Part of a small language model's weights.
Training: a variant of Muon for these matrices, 614M tokens, 4941 steps.
Each number is 500 + 50 x the weight over the matrix's rms, rounded and kept within 0 to 999. Layers, rows and columns count from 0. Numbers have three digits each.

# layer 2 MLP down (transposed), 1280x320, rms 0.077, rows 891-931, columns 240-319
471485430488600508491518576575540585402422543438411560499538430568400557525422498541507650511488460563484562530398486541609469495511393451503477481487492485524466398468507461459514451356524485460464473483497455531526610540562583421415538402
440555511529482516474512447609489470510474476514503426491501528505527456476505516494531473519471469429516545551447458440522473498526578520464487540389472500503475529478457483570570570505560575559532461393479503518523572476548472525536691456
496552487437505665514461486450515549493514512536437538570424527509478408511491620435572525494563461403559509537519419497459483570554509490603522445486533457532559519527484477449401437528524427402499593475428438580534531540517473453591459476
587573541415511522473545488416502470478506498571512479507526402506622404507439563453547474517549522393537493557522500468451579522535493587580517492505515547445569502489555492558490504480499524528520552452476487501511497590600580545487458444
534471570519416485528494549556473574436490447485480463464506597520411504533433425484502503472463473518546527476476535458541498546547446440500521446601408577416586543499510523524536475593448505480528470507457492477487569498493482477492485485
571500429546486547559554580576503404464661516473495554499491545443412448566484453593549450452572434467421429408457442522488535373453504557464467473450517357419543464518505530510414602577488525460597510483533575519430576497546611514490479573
477422497529472574516458508484588431531502438478441529536519452477462404502490507489491553477483517561586506368602566561489436580525470451527483592428463495548457514545451464473533615468431475520601580522497472408454506575495522465589608489
507547549603544528420475498504546482515490569424472442522494477578482535581547474528534541415483468472473517517528541470399566481543550473511480501526428444525528490612518519512501446474520426550475472554450518552436472480546495528492522528
563437553566499431466552570476490583577452449488476495366514453532556512534524452534459624627518472542493525491446451566441516503456505400428482541521501515530537544488507447527584497489436543468501440478506422400529481456573493508478548403
510532456517501465484450513499607498555520552481469499504490572573579484511540497397501475493522409499495519475594529542474560441573537473465429560509541550531519387547449414481584589497453518509511497433458629454533496497476464513534515566
573502496423517538616498440474473532519501542468477471494490567437474469550550470529463545498471427525510497479495449510549428499520507558511499529619511411461451505483692467449455563423406429483501497483475501420509518430565558413487551527
463458552514504478541518456547508541505469425532428451543423458553605503538547504521537596536569581483496435553453432567432472575540511523407508562405487460518544536557499506404448446455495471497486520426507538414534477468497528504449397422
493409510491515583540550539341535457473474537472420432444477464514436544443484599445466496517399414490548443420486549555511618472498496434576514494470535490492521509519517447494591542625445435519572426453403545579489529426445417474419493528
560504470537523573574525425445460517561589481540551544507470504484601578511520538475468498589589499552503487496366596521492531493601369535551437411486443459413468506458421469427486477484499497521563500575553572556555529586472526457536428550
482535463475518426497563468484535523545488469568437427462518537487476484520493539515554586485453465403529582518488417480521554476516550437589514493472608516504481460573546522520504569483532437587505504493576439516547414494509463548472497521
560519532412580496443500392451536500501504551495456447504504537471471494519506480554546495491461410474427515511514480555457578549559446488607442445508527529577503427480510476528565479461523512430546454494492446462530519557554581475513510466
490577477544554436523556563475544469593446490508487551451509616552477482555479457494531538482530473494452513498440512515369508502511551411506547410505362454517399564450515539562531469580441595547530547536539519460459411537520508458535532518
461440573469511565412457435437471538555392488503473487531480577420545429572442538554419457525458578585424448505434528564462509456556382487494447529455476563506533438472517551467527436589534507532532461458478502507585503527495537471616567509
436487486534631571485445480545476538445509592489435491382472502499445525518494551534471650453462510409464496407521466551442482537506526521454483548530465481493525427380606536446635475485425484528511481543505492523480458395507500385432548455
552477477519512540534544463469556563523521518570560471491437506489467610589508481519467488508504616455507547447491445480494523420521573461471536434474458482547466483491580517489435581482504483430547464515526542462523519497538547499542489520
575477475441433390471474458459511476426497435457522531534439506455526435451458557484491452478543585513607536515480566504544563454520467492504493536568570476534494477441500571502524504504475438530531482526554460450530521487455486490515466581
497489455435603472543461503429481551489509406504465478526556410514388540522487424550512456459463495508514508564494476631576501472487541456394463447502522454528499444505481481556550526513546511381401487540436469481524531500514541466558427484
543533475542542486478537471413526512405576529542571470526560534397503476395515426494544608615649527441531492632526456446461482539479553469505536493510457466543563430581521516442475483415417532495555420549545529522441523515482449472517420365
506450468587468495504517571577433374592522552536539475453541540551458494457480553479405452496488583478543496512510464543466457588506546404473491558492555494499552493476578492510499419487578469498443481481608422395461498529526527436517549529
555478387418566480495492503457518479471456517478598584417517556506455563428555496530459542399554417470482523573498472560503513515464514437474553505505558400554491516528470535539524449509475386402501472503514561471515473534597486504468532476
553436474520538495512468570537562484498489555526558470544466530507468522451557458647462544559542528582458480536563520567471433489499476613572480469557525480501524475521524477583496472470513384483441609645448481561495507603439518514511513452
557423536516475533462448484528565445443534493474418453520354468511540508472469519497464541428566501463412447483438417503445471580509469526564521584504530471423536511410530433528467426519509500557468479460598415488495548553456479481555498540
505457527515614507467536489413568497593445574518433507543513554514522503515480468580388496561471529420488439420529454450569558528509554542534483420558452531425473468412526557440502531433521587573533534512531563555491544534553465582464470427
430471501504523519484519468456518458537405508482500447523522526529457516558614540413418539465555488427535518534491535515574509457489520602470523483474462602539440444472375489372577455309535414474537601459458504558438433507578512536465535529
604606501356571632554578468398557542556465487603506418539621526496567478564574577474549493589531534480481526527440456406525459433521515471515611468444509473567522568551432550460444560572424559402366508466542585455535509518458500526410559578
429561539477547473484501478498504519507494551430360489540591510561402551470491505440523425545497487485461437449555496515469511534482498496536495518454535567407503479493591508507443484505434480553539483440550501476560525506402458433504547486
476496459483466476473559449473494501456565569498482474491527448477521455473493461415542505509571559387487481510539489621507546540474472471545551494500514518528484516496543598498520475509460504480469551432476489500486473545492592487508552447
511539481390412407424524525465531577570470504483603473479494500538461401508451490507464469550455554508539466529455518449463468477495460533589525450423435426441525369430504478436513470459556485536437481517478553492382474463473465532428470546
469535539418518531498467447461492447475524563566565480528545554596512489480549537516561456546479497451567603528536465548573483513595498595399497490495503362505497406459433507392503501544590491443422488539462473491423519463539632477535508554
523495397539511475497494479530466555648523523546615497494543454446474534597450625452582416474391579520497540471515524540553506534463622473577589541660519562614496403467524492406443498588515495478440581485488548502505453461430560441413573468
555451584498503549466479522510563529495544536602387575500413492505423588536411514476415458489495463527473519395552379515568462525474454516547613403524500573508531538505504479530491405555465530496547540550517411538511517443545563393511482526
512461433460547541571480473474525503541463459532488543528527591565450584497525340480495521486459510402511502574445473460561427486469417460503474506426486419449472429506581456498461598549515461603550409475496481488524552499544473510466527585
511501437448413552508456505497534465586512488487535472405607518545501421467574419485427433519657472414575471499457506464563574527462517520408475485385559493427494504430541406388545502505441513398402498499581403587524520487428603459565542489
594468494441492518452439453480433554507541490447539473467552483559535500556467592484434509516395599429538518476510534580555488540542514435469522492523514526588495465548450606525533480535537497462502591492486412507429526468454465545508568525
401485545480483572487542527457450551448556514429520537527585492439580478427555534492434505509579446559508552518392535459384483452545411510467524425408504501515543468423535554474485525502433436485502518453489538581482532596493525397408527473
469428465623445494549453503563501490526544434445500394486520540603487514488475507489494530451572444454433523430486516481501528568525414574477560486481460518531551506468519429573459446487593565589492552548543571474494521438478529479569478549
# layer 2 MLP up, 1280x320, rms 0.15, rows 892-931, columns 240-319
538484467537476428552526530550425587445545447538516491534461558500513572543505489535431511469557475548505468459503576501480556547531456469438494487529556543542523494586511479490566481516530460584440444550497447470548512507496532497487528439
528527553561518487412584485588520457538480545447479548462578451397469527554436553518509488507526588477565446502467493440476463540481495513450516536393502438446474475445510528551479533592489465537522581420407473452609510546529520601474434475
466523467452403468485510498490547477473460577576546516463487507526436470565525489484597547350592560522504502549457492467482456500517466281494481482476499573467545461502489571436522506433457490498516502530534455579465557446431483473567598535
518447548419480398432446469453533437509508519409506501511561423535492468434521438589487526603550519491503513458534519519399480496469486461455481567425556523560444458472474479458535464523399437532494518486489458416456468491512500548545504459
488552570422529533632559477462592475506443455374537491518450460558557552519469454520454476533540528551519524470535547531507491578522500542503484445491526456511433414496529446480385564476614519578501449580478503616499430464501480510482483490
466468540518559523500530604476382373508438614527497508421359456515488449474480564521570534515580438502479406598427394433481519422565550449489507489438509468499466405566506518426499501472562516494487510431518453420405407503527512566485518448
451439483503442465574526522496506626493507476502393546526493539467526545542499418538501420581597540474440524473545517447471479413474509497489481444468552600503466485407564488480569528468547490534532565386507536423464523529506391458543472506
536491476487459573536571563486479510605476464474581467472461566495503519440396523471470446469518477496497419602485529491519460430485515526541455526522462494532525490470549525470450401409529443446563448426495557565466489504536515535520471538
505501617516467547551575504509505470551531439492506532457504502481468520482470484484534648543474518480453526487423455511344507478417542457508554474484548512492454566526470573468494446450456429478547477476592519513518521505622496483456491489
470505390525462502514514628441500517558470450470520465448641442526537525471457461414477475495484487439450450430440550433466545511439536554517508427455584464504581494524459542576488412505534529509458495502472479502514469459437443473518569479
478497562535567495424527537454471467400455540476508510546502515476517546479485454479543483488384442594546549476527550426554567491450578552521549536427531474471486520569539516537441451527461512572554514505471446534491554566490492527528561515
483505587384499470444535577507505562466488442534545478510502478456489525511558470568508468499552584545525480525493469528434507518478529592506549554539443549478472466573554517536545460448476438476569504487521581426535422487423550463453363519
508500535512531554494499536466569440428457541428514469466570515493527537558492472564558479548525535493518455531593471405429560480473472582538473460593438448576536462470526501398493530508476494512459626386390440473507537547531489467546489450
471503497534437555446474588549488550478510543477544486559493488410441452422598482501467502477451478548461483628521531466464497410547463452476477442579497452438556541593526396453454434574452523493440526438520480549469461564548511429475518465
487445552468518481558497675544419496465527495422555519518462527545475470501568567401407425530510493475590442561499515551585529538450533484470535475511485509477553483575544514522392459578453541512483495582513555578561524519498437487508536451
537453491462511486457515473521500533526500481504518467541511443482518460473479464426438498480525554596542545556489512442556423465558507595418509560508599511529490493495491438502480547410504489471434480486456398486432467474496509493474465437
472497491469489471499484593467470459490529447520612477407484541534499515428473411565432501540470421426476555561629535560487490479508575487513464523585591486445603539521537422452532541407575542480508426453537492438494495569602455506503563580
591464500546467601505497458469435650580509470419550504489539446510536453533473501454499441512484600565509416585498479555482563473527530554502480436525550478455495480460578614444466606448494454460565539536498434434452490387525505518517444522
461542486458530544467570493453467478442497588502500464499462423491501467486527479415476555527526534561467491538575475449476540417457533496541578555539588523457442545454407480545508532477531504469518513446414568518495456481448549491558468520
433558433482638597577546528491470441509508495458525418557528501503511511522476557470468524554433498402434476424527505547497479522503566500528495496526380550479410513498531524518557472477512539511527436547447594539571499567550487475575508467
412528608573446547487458433514503553517479529515551407451487557530497467487443528389501562456541549471583492462476485462510386505514478565550468487508577550502508542510540545453425502469464535490519515495430491529542493495455497555460551425
466484650464546566460460598531535520505461467559489553516543563555516512553396492405508519415419581480547503491480498481529492521516529515570519378519513458453445528416529489443540576590488419494481606491484508512481536540494477487465438570
521561518492487476338500573471583537440451571496524380480533559433459468486561488468495434521554456461456512497515566486564503451508476428560547534628489518479470555448476459524468451542506499563529562497559498583499533449479598481459501401
485465499449448497527412636503551446441582505519602561490511478571468425546455523473496556463550498555490489504564515520453420587514518585469377495482535527458434480532466531549507427511451522533570469522488537487494525535596533500555542507
536475596523464509446529457506475539544470480534532474483499566532511479595420508422515528547561539410458507522463506489542547506512465427512492551591511445471474498499479484485489577498493502394481536477510645514502483453440465477508491553
439516452442551493444566462510506547508581442450556506491496562405389624451463528522484454454552524454432421552443500433439447576444552514428505439566524557472564431458570542505504543412530532593573480467516468432524445404457481575545434500
572556522468514456430495551472512481456565440495563508468499483497425452473446441479531422456554549511453548581500487482525541475521593500469499551561593462470523557459456499524485540518490509505484474481516479485471553486465520462517499473
471529470326516497506481535596532381523569504508463535516523514576524548512515510599542495538482422545483413556525596456509394536600439486549526390576467432530497480481483493544454525533523548485462568487442476578515403455490491479461525533
536571435443531491490552539491460650469526350525477519471382462444472403443449547500454470500486531524494530513592496476514560383506545572561443546520543496580488523499415395539517501535311422518529470526508523588530525496526568484657573521
473509492468478560460495433416546390530445501462553537406477598477468529554494375581441531459435478456460584447481491456547534447545472467525497573532492422522439445484475434518455523438508530475377505414428481428478422455534548418448583520
442460526506532547492508665534549497466453531496505535542491468403556545476512478570487455478492394525558537478556455503485453413441617460457492543484529479529515397453434376565463481481566490500548524449536475555585483447498527513509460502
600495497547526483500552408482448416509518474488487530465541457477495540486457480549534529526331453467553483503481590550651522464507464481460468525460402447504566541469538494617455419511646513531530576507490546517500488553474463473505407495
603463453539448531442549530470491513512530537457407524503445529390439508449418468589504591467535536517561564422532498421517592520466576381550496509421449544527527536526466518520536543389429526574505500506475456530491442493487386541399493490
450534494493479441504488454627498428493486491459428502597455549593518522477462445572552573465519462597496428632537537457520544539478459483438473598557515591403554499482492480567515488536547471481535471560535445445428537559592497559583478398
503472494482475415479539540423524520462512405466556521502488456401480515532587493444554428534477437512475507479456513532461416446526534453478509586511587467480593523545512560480562474419625409502550473528541470476505437562473466553554442439
528518468538565532489578481536409534484500609546502425504567414511450530514461590500474471491569455455526493497571531587495485457449487432545567486467520607454497450502499502600504471502473637525507392464524496552487557601546499467381483570
592554512465476481551431416544522502444498501552555520477478633386431481604483434560551493501548441495505446492462514483551519415571644552473614629500470483514496493439498535523406532472472484505545457486538513482375462489475444437424481479
548549456515505506515538478530581487489486528521449528574410469512454442451477460544507509450476475564450514579479480462575601531493436603556554551451480483455457528521509450536526453564467510500518533554622556520520622513507587395442440416
470518636437496495498447541731510562484457454510585476522500516535483578549586467407568485422459473552543449529542498531534566561529584470561490523578414522517487455519491373477419513498481499454509492464580480536495515522472507521514520545
482493531546540510500591535497354413458451463512464491561486530478526437524590434410562514610512544458528449498532485529418479473467445575450516487519458559445520558489466624520449465557534539494522432420504492561490509533498422582532451567